config.toml
d_model = 224
n_head = 4
head_dim = 64
d_mlp = 448
activation = "swiglu"
rope_base = 10000.0
bias = "none"
parallel_block = false
init = "uniform"
init_std_up = 0.0273
optimizer = "muon_variant"
final_lr_fraction = 0.05
batch_tokens = [16384, 32768, 49152]
seq_len = 1024
Each number is 200 + 20 x the weight over its row's rms, rounded and kept within 0 to 999. Layers, rows and columns count from 0. The size before them is the row's rms in percent of the matrix's.

# layer 5 MLP down, 224x448, rms 0.0768, rows 0-124, columns 336-391
101,169,184,226,186,159,160,203,195,223,185,197,179,237,189,178,211,163,218,204,192,200,174,220,229,198,202,196,203,203,183,185,217,183,191,203,194,243,232,172,219,189,193,204,197,181,206,208,188,184,201,198,174,185,204,206,227
103,224,203,203,202,154,212,202,212,193,223,233,196,192,188,216,222,197,238,196,215,205,216,182,202,162,174,188,193,197,188,186,212,199,220,191,189,169,202,161,203,215,210,237,206,186,243,184,206,209,199,176,214,208,230,204,194
098,173,237,219,209,180,201,191,176,182,208,220,167,218,199,184,208,213,178,190,218,206,205,158,200,243,175,184,185,201,215,192,161,225,188,200,222,183,232,216,211,203,201,182,184,202,204,188,184,206,192,201,207,196,195,208,226
096,237,175,160,187,212,210,216,216,242,205,188,196,185,204,227,207,175,213,191,233,191,194,228,213,245,218,219,186,207,167,190,204,190,183,202,191,211,207,205,205,226,183,204,234,195,221,191,176,212,218,195,236,185,200,205,160
100,214,188,170,216,230,220,226,188,225,217,197,205,213,190,196,220,246,201,235,199,211,180,197,186,211,214,211,217,192,213,187,208,163,228,225,177,190,169,218,212,222,188,217,180,213,190,182,185,226,238,223,203,211,207,176,195
110,211,205,188,177,198,192,183,221,195,226,190,188,218,182,235,183,204,211,212,217,186,203,213,196,163,211,184,179,210,171,204,203,192,199,212,202,199,181,176,204,231,154,232,154,186,213,236,208,212,256,178,178,193,220,183,199
099,211,190,192,198,205,204,174,197,191,229,233,210,197,192,209,220,212,214,225,219,190,198,207,202,201,212,170,179,205,160,193,214,197,201,217,204,210,205,190,242,172,210,217,201,229,193,181,223,189,188,212,173,226,185,213,174
100,191,194,183,200,198,196,165,195,190,167,219,231,205,206,179,160,184,196,174,174,202,176,204,218,206,182,156,227,207,168,215,211,195,218,200,222,191,219,210,200,210,188,207,160,188,162,226,193,227,182,194,215,199,178,166,183
102,195,168,205,219,227,231,207,181,171,189,244,193,202,197,193,194,207,214,195,207,188,198,191,194,217,146,212,185,222,186,192,209,184,206,231,176,185,243,182,196,177,193,244,197,216,212,233,211,167,182,221,188,162,181,210,208
100,185,230,181,169,259,207,197,200,215,205,216,192,216,179,208,169,159,190,214,178,230,189,179,208,201,189,183,179,196,211,176,205,185,219,154,206,197,215,203,196,190,177,169,175,216,210,185,196,232,166,184,220,199,226,198,197
100,213,219,209,219,184,208,229,223,188,213,164,172,235,220,187,222,205,187,189,200,224,197,194,155,184,197,218,194,217,188,172,191,214,159,219,199,205,180,213,189,191,198,203,204,234,163,222,197,221,198,227,218,147,200,179,159
092,149,191,204,227,189,178,186,189,178,175,224,180,217,181,185,209,230,195,240,174,211,215,193,193,184,182,180,200,187,199,176,225,196,190,214,184,207,175,207,233,230,211,186,219,173,199,215,215,195,196,220,241,196,203,203,204
104,226,247,197,172,178,220,182,215,198,230,228,221,208,198,220,205,178,212,215,206,188,197,168,209,194,205,189,226,208,212,215,208,214,214,200,200,235,215,183,219,214,213,215,156,229,221,176,195,170,239,194,205,164,240,178,179
102,185,176,221,217,222,188,209,179,227,195,223,222,198,227,217,210,201,201,216,193,206,172,197,175,216,195,191,188,178,246,227,190,179,187,240,197,197,215,194,213,212,233,222,202,186,167,201,189,194,166,208,204,181,250,200,221
103,190,196,213,206,185,188,188,185,195,199,220,190,212,203,211,211,186,199,217,186,191,200,196,203,190,226,230,213,200,202,165,201,195,182,168,205,187,216,213,182,198,163,173,193,224,227,203,178,168,201,181,220,219,215,178,199
096,191,186,175,201,209,210,191,215,190,188,211,186,212,178,211,237,229,166,220,193,205,224,188,225,214,209,226,192,229,249,186,209,167,151,217,190,182,165,188,192,199,225,226,188,217,193,231,184,200,204,164,211,205,206,215,207
106,220,199,217,212,209,199,209,221,170,204,166,205,197,217,210,212,184,199,181,198,223,198,211,166,196,168,175,221,201,213,166,189,176,236,204,209,228,226,207,214,245,187,213,175,173,164,217,195,198,229,208,203,159,184,196,197
103,206,193,192,192,210,197,189,217,205,191,206,234,206,176,208,225,237,202,221,210,199,175,198,217,215,212,192,221,232,213,200,212,218,170,212,182,188,187,192,200,208,218,225,199,207,212,197,183,175,203,165,185,166,214,199,223
101,215,201,181,172,181,244,204,226,198,198,200,217,184,186,214,211,212,215,217,186,222,231,210,164,164,166,216,232,177,215,200,155,192,230,174,190,231,212,207,205,221,211,202,223,216,190,197,219,177,212,227,203,191,185,199,244
097,206,217,230,183,188,214,153,186,209,213,213,206,185,220,177,202,190,191,195,219,195,212,210,208,183,170,204,213,204,193,167,213,241,194,208,211,176,222,217,238,222,206,168,180,216,176,177,205,191,175,197,199,170,202,194,171
103,208,195,240,156,201,199,205,182,189,174,172,198,174,213,199,161,191,227,190,166,229,208,169,182,208,201,173,206,202,202,221,198,231,200,197,198,187,186,224,247,185,207,181,200,218,203,216,194,212,187,194,173,223,192,201,184
098,201,177,213,176,168,160,206,173,197,232,191,195,213,191,180,213,202,214,215,169,194,219,216,201,206,197,209,182,192,201,232,230,201,175,172,198,208,198,202,222,212,217,192,179,202,200,204,182,170,183,187,207,187,181,208,204
092,194,178,203,176,164,227,166,231,204,222,205,185,234,205,185,162,183,199,206,143,188,204,185,193,227,198,203,212,213,164,227,193,216,228,217,211,200,217,182,195,191,225,196,198,230,225,196,214,216,219,194,214,180,168,224,212
095,191,185,181,227,184,190,219,162,179,187,172,167,202,191,236,228,216,169,233,192,177,180,200,149,208,170,182,193,203,189,221,184,208,169,193,200,220,202,240,193,197,225,210,226,199,186,195,191,161,201,186,211,182,203,211,219
104,206,209,215,184,204,203,195,204,183,201,204,169,218,202,186,209,192,215,209,171,208,205,177,212,190,179,196,191,226,175,182,219,168,235,217,190,177,190,203,211,205,196,197,219,187,200,221,207,206,227,201,215,198,190,191,218
101,234,215,210,188,183,210,211,170,198,208,170,170,218,217,199,205,208,181,216,200,176,157,169,195,180,199,177,228,180,194,221,181,190,191,232,223,220,214,201,195,186,241,231,211,179,157,175,155,187,191,174,213,176,247,214,186
096,194,204,179,222,202,231,176,212,187,203,185,196,177,221,186,196,200,216,208,169,198,250,168,191,196,207,191,236,202,195,209,217,182,193,228,154,200,206,184,222,180,208,205,215,197,206,182,195,205,210,208,181,200,184,211,263
127,193,200,200,204,203,226,236,198,200,211,204,188,208,180,237,213,231,179,201,204,246,170,197,232,208,184,211,200,208,199,203,186,192,159,220,237,180,197,208,203,210,221,220,204,185,199,203,192,235,187,187,201,122,232,174,201
097,174,222,172,193,231,198,164,179,212,180,211,211,212,205,227,208,174,222,181,248,181,198,194,181,250,220,232,198,188,220,215,209,202,202,191,199,190,196,225,209,206,189,200,197,207,224,216,188,185,226,183,175,190,194,188,205
095,204,205,189,177,193,213,222,239,176,198,179,188,216,226,217,190,228,165,195,231,175,174,176,220,209,249,222,171,203,175,177,192,191,179,206,184,178,202,168,186,235,178,239,227,208,216,195,199,214,207,219,170,164,172,177,224
097,177,224,202,222,180,226,204,213,200,174,188,184,207,195,200,179,194,220,187,167,203,174,183,171,224,229,192,211,194,197,175,178,162,204,190,183,167,222,205,224,171,203,186,224,215,179,207,198,208,190,182,178,198,222,212,191
099,167,223,204,190,231,200,222,183,204,174,245,206,205,183,213,219,206,210,186,214,230,191,216,200,205,174,186,213,207,189,176,198,192,185,193,174,197,210,206,197,191,183,182,252,159,195,195,196,190,184,187,185,213,183,223,161
101,174,190,173,179,145,210,187,215,210,185,242,199,209,183,220,209,224,189,183,208,202,215,207,194,187,196,221,186,190,173,172,240,239,216,201,226,180,219,159,187,215,212,203,199,216,230,236,178,192,204,167,209,180,193,200,225
104,226,204,187,205,184,188,234,176,208,219,208,206,204,217,210,183,176,206,222,208,183,223,198,185,207,179,181,236,199,195,180,212,157,195,235,173,220,214,195,210,167,150,187,218,194,200,183,183,174,220,157,219,209,213,197,190
097,215,197,217,183,204,197,165,247,196,215,194,186,188,198,213,229,194,192,204,181,234,218,187,199,180,202,220,212,200,222,186,231,232,222,182,208,198,193,171,181,228,186,214,220,181,228,200,208,178,216,211,196,217,169,185,198
097,208,171,211,180,217,169,187,196,199,206,179,185,200,187,221,200,187,152,200,236,189,201,168,203,230,193,168,205,168,187,202,205,210,185,201,152,186,239,204,200,233,174,226,168,197,201,204,215,213,188,196,195,221,207,209,152
100,189,177,193,223,205,206,208,191,207,182,195,149,184,192,219,198,199,196,204,209,189,189,199,180,205,211,224,207,206,226,191,200,206,228,199,168,227,221,222,176,202,224,201,193,177,225,178,161,191,175,214,242,196,228,197,224
100,232,182,175,198,197,204,205,152,157,188,197,153,209,190,190,212,202,179,213,204,213,167,222,185,222,195,218,184,161,204,171,227,198,214,193,220,183,224,198,205,208,183,199,228,208,194,201,251,199,216,219,206,219,207,200,191
099,204,238,187,228,174,176,187,245,217,214,162,178,225,186,170,203,211,189,222,219,199,177,137,260,226,194,210,198,201,172,256,183,171,209,191,193,158,169,186,215,225,193,221,193,187,231,170,203,160,172,183,179,170,181,198,191
104,204,168,221,193,222,178,203,199,217,214,167,188,222,185,202,184,190,205,186,189,201,161,223,211,203,197,203,188,191,159,243,173,216,188,221,201,226,180,199,219,181,170,184,224,195,179,222,185,202,228,178,179,204,189,191,220
096,250,194,207,182,207,187,228,200,249,177,212,202,180,250,169,253,196,201,206,195,215,193,191,224,171,176,212,166,181,221,170,214,199,174,200,214,188,220,190,200,218,183,234,199,203,201,204,165,190,210,156,202,189,171,190,235
103,235,226,214,207,186,214,193,182,197,226,204,183,173,199,209,185,199,171,180,193,209,211,182,231,218,239,199,157,194,197,204,206,235,191,179,174,192,224,160,232,203,188,214,160,182,228,176,237,222,185,196,223,197,200,196,200
099,205,203,240,168,168,201,208,224,198,205,196,167,184,179,216,194,187,200,158,199,189,165,204,179,184,205,223,195,207,203,211,182,210,190,174,200,206,184,167,195,200,227,201,188,200,232,196,146,232,218,230,200,202,201,198,239
098,175,190,190,218,173,204,202,194,230,219,219,197,208,217,225,216,216,186,184,190,197,206,178,221,185,216,188,191,230,224,190,223,213,214,210,209,198,211,162,145,228,213,209,197,170,188,191,197,181,173,178,197,205,184,192,157
102,191,193,202,217,224,181,178,201,211,189,207,204,208,184,196,209,233,200,226,194,220,247,179,227,183,220,155,192,194,238,194,203,205,177,168,220,241,224,203,211,152,240,187,196,208,221,177,195,186,208,170,202,201,203,219,208
091,182,200,158,164,191,238,193,180,206,191,197,178,228,206,209,193,230,195,216,166,230,178,251,189,205,182,212,193,201,198,163,200,193,184,152,201,229,179,237,199,227,189,211,211,216,208,199,177,196,177,224,171,202,201,175,209
097,177,200,180,218,183,232,177,198,163,160,160,207,195,190,195,182,195,232,187,168,203,220,200,206,221,218,207,182,238,182,181,216,202,194,169,183,223,191,210,184,192,200,177,213,198,261,203,193,232,207,233,171,181,181,234,183
094,185,186,206,213,177,175,182,200,178,186,162,158,218,168,198,152,181,210,230,174,229,180,196,202,181,193,195,192,204,212,200,199,153,202,218,190,210,176,197,192,160,163,193,190,216,196,230,227,194,198,185,237,216,215,194,189
107,207,228,183,200,199,179,191,177,235,206,189,226,185,217,235,184,201,232,227,222,209,197,209,159,217,215,208,181,230,211,219,174,216,179,178,180,207,197,187,223,195,189,217,166,211,213,207,225,178,224,186,191,224,219,184,229
112,177,163,226,244,182,197,199,215,200,207,173,205,178,211,190,202,214,223,222,161,206,204,180,179,200,215,170,209,194,205,229,221,199,209,194,195,208,199,202,236,180,177,206,216,194,228,207,242,200,228,193,182,205,198,196,170
098,208,193,212,218,190,212,222,194,248,203,192,219,209,203,182,202,212,170,201,186,211,213,217,214,216,195,209,207,205,200,173,190,159,199,204,202,207,197,217,191,210,200,191,226,180,189,218,199,183,212,226,223,174,212,214,179
100,202,193,171,185,223,216,168,185,165,185,202,189,209,154,214,214,185,196,184,256,220,177,190,196,204,181,233,212,213,218,215,223,205,196,185,182,193,205,183,214,152,181,199,212,160,214,214,241,217,210,207,196,194,209,180,182
107,160,241,189,195,192,212,181,188,191,212,202,201,226,207,192,209,195,200,222,184,189,234,168,191,216,158,217,198,207,231,221,212,191,226,180,186,184,198,218,179,221,195,188,226,173,186,218,193,199,188,233,200,216,211,200,139
095,194,176,197,236,198,182,203,206,205,202,179,176,190,185,178,230,185,190,189,231,223,196,179,188,208,207,199,173,205,220,204,222,192,195,185,176,174,231,185,217,213,192,209,201,193,213,203,210,211,237,208,217,190,227,232,210
102,213,188,143,224,220,199,225,232,210,154,178,250,167,223,201,189,194,211,174,205,216,182,200,163,209,235,194,223,192,195,243,212,187,160,199,215,195,172,207,174,196,219,195,218,206,211,220,205,197,188,191,148,198,209,176,212
099,200,193,233,210,210,194,209,171,212,193,168,177,207,186,229,196,194,193,174,223,179,204,195,201,213,212,173,232,176,214,221,229,183,215,174,224,191,178,198,209,196,222,248,207,184,232,192,196,168,216,179,214,210,201,193,169
098,164,185,208,221,211,211,216,199,180,187,208,197,191,149,194,243,188,198,207,175,185,197,214,201,197,185,212,210,179,237,212,189,183,205,192,210,207,226,180,176,192,228,214,207,197,181,190,220,191,177,173,216,206,174,202,201
101,200,184,195,184,188,190,183,196,228,190,182,151,197,179,203,185,246,227,173,227,206,165,212,187,210,218,181,225,193,220,213,193,204,193,223,162,179,197,189,181,197,211,159,216,178,221,192,188,218,195,216,193,236,225,248,214
100,232,208,178,219,229,191,209,233,215,216,193,235,186,213,180,146,209,199,190,196,222,200,208,197,222,212,174,194,208,228,231,190,187,199,183,188,202,179,199,216,231,214,227,225,169,226,204,162,217,199,207,217,226,188,219,209
099,206,254,200,210,202,217,154,225,209,177,205,191,202,227,190,219,194,224,222,147,230,216,224,194,176,194,219,205,175,184,240,181,243,199,195,175,241,218,209,197,171,223,179,167,199,199,224,176,188,185,158,194,183,190,209,200
098,217,180,190,175,191,168,185,236,214,204,192,212,184,210,201,171,194,205,171,202,178,187,182,166,212,232,212,156,233,188,204,201,229,205,194,208,211,156,213,195,176,217,218,187,204,189,195,218,176,214,174,172,196,200,195,208
100,205,215,181,229,206,194,193,211,184,208,187,226,213,237,184,200,208,225,193,219,199,182,210,182,207,195,182,205,191,192,204,213,200,221,233,190,211,163,215,221,169,161,201,149,188,161,194,211,216,183,206,210,197,209,192,194
106,201,226,225,230,180,196,197,171,248,179,151,182,181,204,189,189,171,200,174,197,191,225,224,228,221,217,177,204,194,189,234,197,219,202,219,211,207,234,202,216,171,194,196,189,188,218,220,243,209,234,185,234,204,177,166,229
093,200,202,217,202,198,203,207,181,197,228,184,204,191,191,187,203,203,208,205,227,190,180,210,198,237,213,217,184,222,203,185,229,192,236,194,240,210,183,217,197,236,207,164,219,199,196,200,230,196,203,213,219,202,171,220,195
098,235,197,171,188,205,188,209,168,227,181,219,178,189,200,174,192,213,195,203,173,192,220,163,171,241,180,167,215,206,192,180,192,209,171,196,226,182,224,194,206,181,196,179,203,209,182,191,210,187,210,207,210,221,197,203,228
094,215,191,232,223,237,207,203,174,186,198,180,214,198,240,189,221,183,218,170,205,235,190,159,173,217,229,174,212,192,217,166,197,200,200,180,204,212,237,209,234,186,193,205,212,185,220,176,228,197,194,239,192,198,210,181,212
096,188,178,219,186,165,210,200,222,182,184,190,213,228,209,171,201,189,228,160,210,188,193,205,231,208,226,237,221,168,220,212,192,200,202,227,225,166,192,186,203,211,205,233,219,217,176,191,205,226,205,212,195,193,200,195,205
094,203,215,197,212,208,199,195,172,195,231,206,203,175,197,203,213,167,203,196,220,201,196,196,206,206,195,202,255,220,199,214,213,193,184,223,200,167,194,209,202,210,163,198,178,191,220,222,195,178,159,190,192,234,223,184,225
097,198,178,207,203,206,206,193,242,210,176,171,245,191,228,203,196,189,205,190,191,212,193,201,226,246,175,216,177,214,197,192,206,191,242,198,248,214,193,227,249,186,221,201,175,231,237,210,249,189,216,217,185,234,204,209,177
100,178,181,202,187,210,201,197,204,244,188,211,208,182,212,188,190,197,197,216,181,188,232,178,181,212,196,178,165,204,196,198,193,177,193,172,211,200,235,229,194,205,204,171,229,163,231,225,199,196,202,231,243,216,192,221,185
099,220,203,193,185,178,202,186,204,185,173,193,246,177,216,212,225,206,209,204,221,182,198,194,226,205,143,220,183,191,200,148,172,186,177,200,200,189,230,180,186,214,197,232,162,194,213,190,192,194,170,230,192,230,189,213,200
099,237,182,215,211,211,198,215,180,207,158,223,229,232,175,220,189,195,203,208,191,187,202,212,241,216,212,199,223,208,191,162,198,215,210,201,200,198,196,212,169,205,226,209,231,194,203,204,217,209,222,203,165,188,208,170,186
095,171,243,214,208,222,214,214,205,222,199,193,195,199,240,200,176,154,174,169,187,216,208,195,148,223,188,218,175,206,219,206,202,199,230,213,180,204,171,182,185,160,203,225,198,221,210,223,186,219,189,206,194,227,199,198,203
097,189,213,221,191,221,192,218,199,211,237,222,211,224,205,174,195,205,211,181,155,203,214,222,242,215,214,186,208,202,179,214,200,211,203,203,188,182,202,221,219,225,233,209,209,218,150,203,194,216,197,221,186,241,201,171,199
098,248,213,173,208,207,179,211,221,232,185,167,235,184,201,172,196,212,214,232,228,192,208,183,216,212,215,224,199,189,171,181,194,188,188,224,194,221,184,205,214,192,186,194,204,182,186,165,207,182,174,194,190,210,199,183,193
102,210,197,197,170,183,168,173,174,198,199,178,212,235,217,241,210,164,167,202,212,195,205,187,179,155,159,192,201,169,200,201,170,186,222,184,223,204,212,216,205,196,191,219,178,206,172,235,221,179,174,199,202,221,238,207,172
103,203,228,198,185,233,202,225,206,174,194,208,187,207,201,219,222,206,175,214,213,201,221,197,194,192,191,188,186,194,228,217,175,202,214,169,200,209,213,209,214,199,219,195,232,199,229,187,227,155,179,178,220,210,195,210,203
101,206,240,234,180,194,214,189,171,191,186,206,219,162,223,203,186,215,211,198,216,208,188,209,231,174,196,189,163,187,221,227,183,199,184,219,189,197,226,204,222,204,220,216,150,209,197,202,200,181,199,220,165,186,213,191,192
098,217,214,215,158,186,190,221,185,174,204,147,221,194,183,220,176,186,187,191,184,196,200,200,186,205,189,191,205,203,222,204,198,229,197,213,191,238,212,200,186,173,220,212,197,206,205,200,211,205,167,226,202,218,178,196,214
099,185,214,181,177,222,191,215,200,219,162,215,161,167,209,166,181,203,208,196,207,223,198,212,195,209,200,229,199,179,175,196,190,170,228,217,212,182,181,201,210,170,215,209,206,220,220,207,206,213,193,223,189,225,218,200,193
096,196,201,164,199,217,199,194,224,228,218,212,239,208,206,204,168,183,184,232,189,232,188,215,208,195,169,196,216,200,172,195,213,235,195,200,199,230,195,216,184,232,196,166,186,203,195,192,207,242,168,216,189,170,231,194,207
093,171,203,232,182,208,192,228,212,198,254,236,181,192,215,213,216,215,192,212,209,164,196,173,209,222,190,201,228,172,245,222,193,209,190,212,211,190,203,218,217,242,203,188,188,221,192,199,212,197,212,218,229,208,199,191,203
098,196,207,198,221,249,195,197,189,191,217,204,220,194,156,198,235,202,170,191,185,233,225,152,179,248,211,206,184,220,223,187,210,199,188,189,217,204,206,188,195,208,189,183,195,179,200,185,199,212,188,181,208,210,195,198,166
101,205,201,202,184,220,236,159,173,219,192,194,204,165,207,184,178,189,186,223,199,196,226,204,200,160,185,227,206,189,194,219,188,193,206,212,180,232,186,230,216,196,207,198,210,203,225,204,203,186,220,174,192,232,184,199,173
098,208,210,176,216,188,190,237,192,249,212,197,165,208,162,202,184,230,207,178,179,209,241,202,197,209,211,199,223,206,192,241,190,207,212,176,191,214,216,243,216,210,195,182,211,171,221,233,225,162,215,217,190,210,171,210,201
099,199,182,182,235,230,199,187,206,197,166,204,207,186,232,165,174,205,204,165,191,237,219,237,217,232,200,182,182,204,210,219,227,206,196,176,219,197,178,186,225,228,232,191,189,208,222,203,221,231,227,204,185,165,193,217,210
102,182,193,190,203,192,160,213,204,143,219,149,220,196,198,173,181,206,216,204,186,196,181,201,201,203,178,249,184,171,189,250,178,176,176,217,222,208,271,207,162,184,186,206,168,190,236,185,165,232,191,172,231,182,198,229,188
094,224,200,203,226,234,200,157,182,180,213,207,206,217,223,165,200,201,195,227,202,213,208,196,186,171,189,186,191,183,199,212,181,199,182,189,219,201,178,217,176,155,232,197,158,199,174,218,222,219,193,203,186,218,193,205,215
098,182,193,181,185,218,221,159,241,182,205,230,216,226,194,207,213,213,219,210,237,212,186,198,229,210,198,209,190,218,188,201,182,202,202,197,171,197,222,180,187,205,194,202,184,188,190,198,174,190,196,177,198,219,180,203,231
107,170,205,178,206,188,251,187,188,209,146,182,203,200,195,167,203,167,176,211,245,197,224,155,214,202,200,213,208,204,236,201,195,176,216,187,229,193,205,203,188,187,174,206,229,178,218,211,192,182,215,203,196,215,170,225,213
109,216,206,238,156,206,168,239,183,207,222,225,206,202,202,242,184,194,208,188,190,223,176,251,175,157,173,207,190,190,213,219,182,174,213,211,193,216,199,187,196,204,182,171,179,197,220,181,202,176,210,218,227,232,210,222,190
101,167,229,208,195,183,197,194,198,189,224,176,214,201,253,189,204,207,198,193,206,188,186,233,185,209,215,192,241,198,189,183,238,224,200,205,207,196,179,174,209,216,200,185,210,215,205,175,202,203,198,211,165,223,196,174,237
094,192,241,200,210,198,209,203,186,226,179,240,184,208,215,210,201,188,214,202,234,198,227,191,143,221,194,211,210,208,223,213,189,230,202,204,187,224,236,194,205,185,220,227,236,173,178,199,235,215,186,179,211,202,231,212,198
104,185,234,193,216,215,140,179,203,170,230,218,184,198,192,162,225,223,184,259,204,202,218,217,210,226,186,199,189,201,195,210,202,229,208,212,234,209,170,213,161,211,206,229,197,248,172,189,216,207,218,188,214,179,155,229,190
097,180,210,151,169,187,197,203,171,165,220,221,188,216,183,223,164,193,200,195,177,179,197,204,188,196,186,183,199,225,202,183,215,181,216,169,230,192,186,187,231,230,217,175,203,211,204,235,184,202,219,179,187,162,188,182,191
104,191,194,202,227,218,186,211,205,196,230,202,174,203,242,229,188,200,202,209,212,241,211,204,179,237,193,221,170,165,248,177,241,153,206,206,202,229,221,213,222,235,174,195,224,167,173,192,229,218,175,185,150,224,213,205,179
102,230,183,215,192,178,236,202,211,177,201,198,214,169,180,150,204,193,215,221,225,199,200,214,201,205,211,222,184,183,208,246,184,198,229,199,201,189,219,193,214,188,222,180,218,200,230,165,225,201,183,223,199,212,184,198,175
101,237,206,189,225,197,222,230,199,214,211,181,247,160,210,189,191,191,179,201,204,210,198,207,210,219,239,200,189,188,226,200,200,208,217,231,177,218,164,213,147,211,199,189,222,201,205,164,191,167,211,193,208,196,200,161,194
103,214,194,225,215,162,161,197,195,192,227,162,200,214,233,190,208,190,198,179,221,200,185,207,228,194,198,187,205,208,182,193,193,194,194,196,157,197,212,189,188,186,192,222,180,221,155,218,205,195,172,222,211,198,226,196,213
103,200,200,233,172,198,209,192,233,184,184,203,186,182,216,190,233,172,191,212,179,226,171,194,204,165,216,215,232,192,215,204,199,227,187,177,174,204,173,203,208,242,197,169,190,201,207,196,168,208,225,203,217,162,171,217,229
105,200,198,204,175,199,191,246,214,213,207,208,180,240,189,249,206,153,239,204,198,167,190,210,236,189,203,216,185,192,195,207,207,216,176,206,166,227,205,219,238,209,200,154,167,198,163,193,210,197,215,223,200,234,180,192,200
096,243,195,214,202,179,187,228,163,207,156,236,208,198,211,150,217,201,201,201,229,199,233,178,186,199,207,194,209,220,218,211,235,222,192,190,192,199,187,191,180,211,180,245,203,193,169,219,199,220,196,222,181,213,217,214,202
100,213,188,213,191,184,198,199,218,197,208,175,219,202,178,175,214,168,235,181,183,220,201,221,159,211,214,172,217,187,177,196,204,198,175,189,186,222,240,222,221,190,198,199,229,195,183,183,193,189,242,189,186,190,206,212,191
098,181,151,212,206,225,234,214,230,200,226,205,203,198,218,193,153,189,203,220,186,211,210,228,205,218,226,188,204,191,210,212,193,198,200,217,204,199,201,196,165,178,145,187,212,201,170,192,189,174,216,177,198,205,184,216,178
097,217,183,196,240,220,214,182,187,199,165,203,209,232,201,196,175,236,217,162,182,208,171,187,170,193,194,202,219,216,204,202,200,215,207,186,204,174,208,198,162,164,192,181,193,189,188,206,188,202,167,176,227,152,167,193,173
103,211,203,198,179,236,183,181,204,198,182,207,202,182,214,230,223,205,217,211,205,179,186,239,216,175,200,228,201,189,161,217,149,211,207,203,233,213,184,214,160,169,198,165,187,189,183,216,212,179,238,218,200,198,216,197,203
103,191,174,217,176,184,201,218,199,207,181,171,204,205,206,248,207,214,219,211,226,177,189,223,200,203,217,191,228,208,230,230,200,198,214,214,219,231,190,172,186,200,226,200,185,168,223,205,221,211,209,166,209,205,221,204,205
097,194,211,207,221,172,212,232,181,217,213,183,220,150,224,211,193,194,212,211,157,196,194,214,201,193,195,214,195,227,200,183,204,186,210,197,199,184,184,219,155,198,212,198,194,161,182,209,181,193,193,214,203,201,204,248,219
096,186,202,190,191,185,165,208,198,163,215,203,198,218,172,201,211,152,212,207,207,187,213,190,181,218,240,187,192,204,182,202,194,175,208,196,159,202,221,191,220,175,144,213,247,195,227,186,183,227,202,184,190,173,216,206,213
099,191,233,208,233,213,212,193,196,170,223,200,214,198,213,193,212,194,199,186,220,197,199,216,204,226,183,183,202,216,187,216,207,212,183,177,211,201,200,215,171,228,183,202,192,213,184,194,190,207,179,191,162,155,200,195,186
103,178,169,185,213,234,193,196,170,155,215,201,215,193,187,203,190,220,185,188,163,197,231,185,197,170,245,205,184,198,227,193,177,187,196,193,198,202,186,208,201,183,221,217,237,188,164,219,214,206,205,206,169,219,196,189,193
101,232,177,195,201,200,228,185,182,199,181,207,184,221,209,195,182,192,180,178,174,205,209,195,245,215,228,202,199,203,211,234,219,223,213,209,151,196,186,268,206,156,221,226,189,214,187,224,210,202,193,161,204,217,232,178,211
096,206,197,157,172,194,153,184,216,219,235,162,199,204,219,233,207,241,230,220,188,218,185,174,216,238,243,188,200,210,177,178,182,207,233,202,213,179,196,177,217,223,180,187,184,188,181,217,213,257,226,197,217,209,227,215,208
095,182,165,176,191,166,205,227,203,207,173,205,221,171,223,158,220,214,175,210,202,196,219,212,241,175,186,219,172,190,189,150,188,204,174,205,213,236,185,180,210,185,210,188,221,202,184,217,203,215,226,241,164,187,249,200,200
092,204,180,156,169,147,207,171,171,171,209,211,228,222,216,208,184,207,207,207,223,220,187,233,197,187,199,207,186,228,191,202,204,201,235,191,210,227,233,182,207,208,238,203,201,216,195,199,228,218,177,210,189,203,197,217,179
098,202,196,155,228,210,197,181,174,173,180,210,198,187,208,198,205,234,198,216,214,242,216,185,206,195,178,196,171,208,212,197,184,193,221,192,206,154,181,180,188,194,174,196,169,223,191,194,192,191,202,201,237,236,185,190,178
097,188,219,199,198,215,193,192,224,192,221,200,230,164,214,206,224,178,195,241,219,173,188,196,184,191,186,197,248,218,163,186,194,210,210,240,184,199,184,188,212,230,203,175,210,236,228,200,207,174,205,191,197,219,192,195,195
100,196,230,202,171,212,210,215,191,165,194,201,229,201,209,167,170,206,203,212,199,170,241,190,202,217,169,250,174,184,214,185,163,193,205,200,187,198,192,179,222,238,197,190,193,167,208,188,169,190,196,212,191,246,187,183,195
100,198,170,210,190,217,193,220,193,222,157,206,199,182,200,203,207,173,183,231,194,234,224,207,204,182,230,190,182,198,208,210,190,189,218,171,231,179,204,167,187,194,180,190,178,191,192,169,221,214,178,208,229,176,206,166,228
094,174,176,238,214,196,160,192,191,197,218,185,215,162,229,220,196,198,204,192,210,197,192,218,186,171,194,216,209,193,216,184,199,175,205,206,200,194,195,209,198,149,205,162,192,195,220,241,214,183,228,225,208,184,189,180,216
107,200,212,183,221,179,197,233,165,194,213,241,173,207,216,175,188,206,168,198,189,175,181,217,217,184,229,194,179,202,172,217,198,173,189,225,220,218,219,205,215,186,150,206,211,219,194,192,250,211,228,173,202,209,209,154,183
095,195,200,184,196,193,204,214,213,197,205,227,197,188,196,190,223,210,226,219,175,197,183,152,207,200,212,201,215,185,209,146,161,206,182,186,221,211,222,230,212,181,227,204,179,171,189,176,180,204,217,170,200,228,202,206,195
109,180,204,203,184,206,173,192,204,207,168,198,213,203,193,201,215,194,216,215,207,194,212,223,218,180,190,160,208,234,189,196,200,191,205,162,213,156,191,196,180,221,202,194,210,218,219,182,230,229,207,218,201,202,213,242,194
101,203,199,194,198,214,211,182,214,220,204,241,193,190,189,171,197,188,196,219,206,221,191,235,217,209,181,197,232,159,192,190,208,197,206,206,208,171,208,202,203,233,159,187,219,188,211,194,203,219,195,169,218,208,210,210,204
098,199,185,183,182,186,221,220,200,186,190,201,205,184,195,196,185,186,212,225,207,175,189,220,217,184,178,238,178,185,228,205,164,169,215,235,222,207,194,212,200,215,227,201,195,147,201,251,225,187,189,205,191,222,224,174,220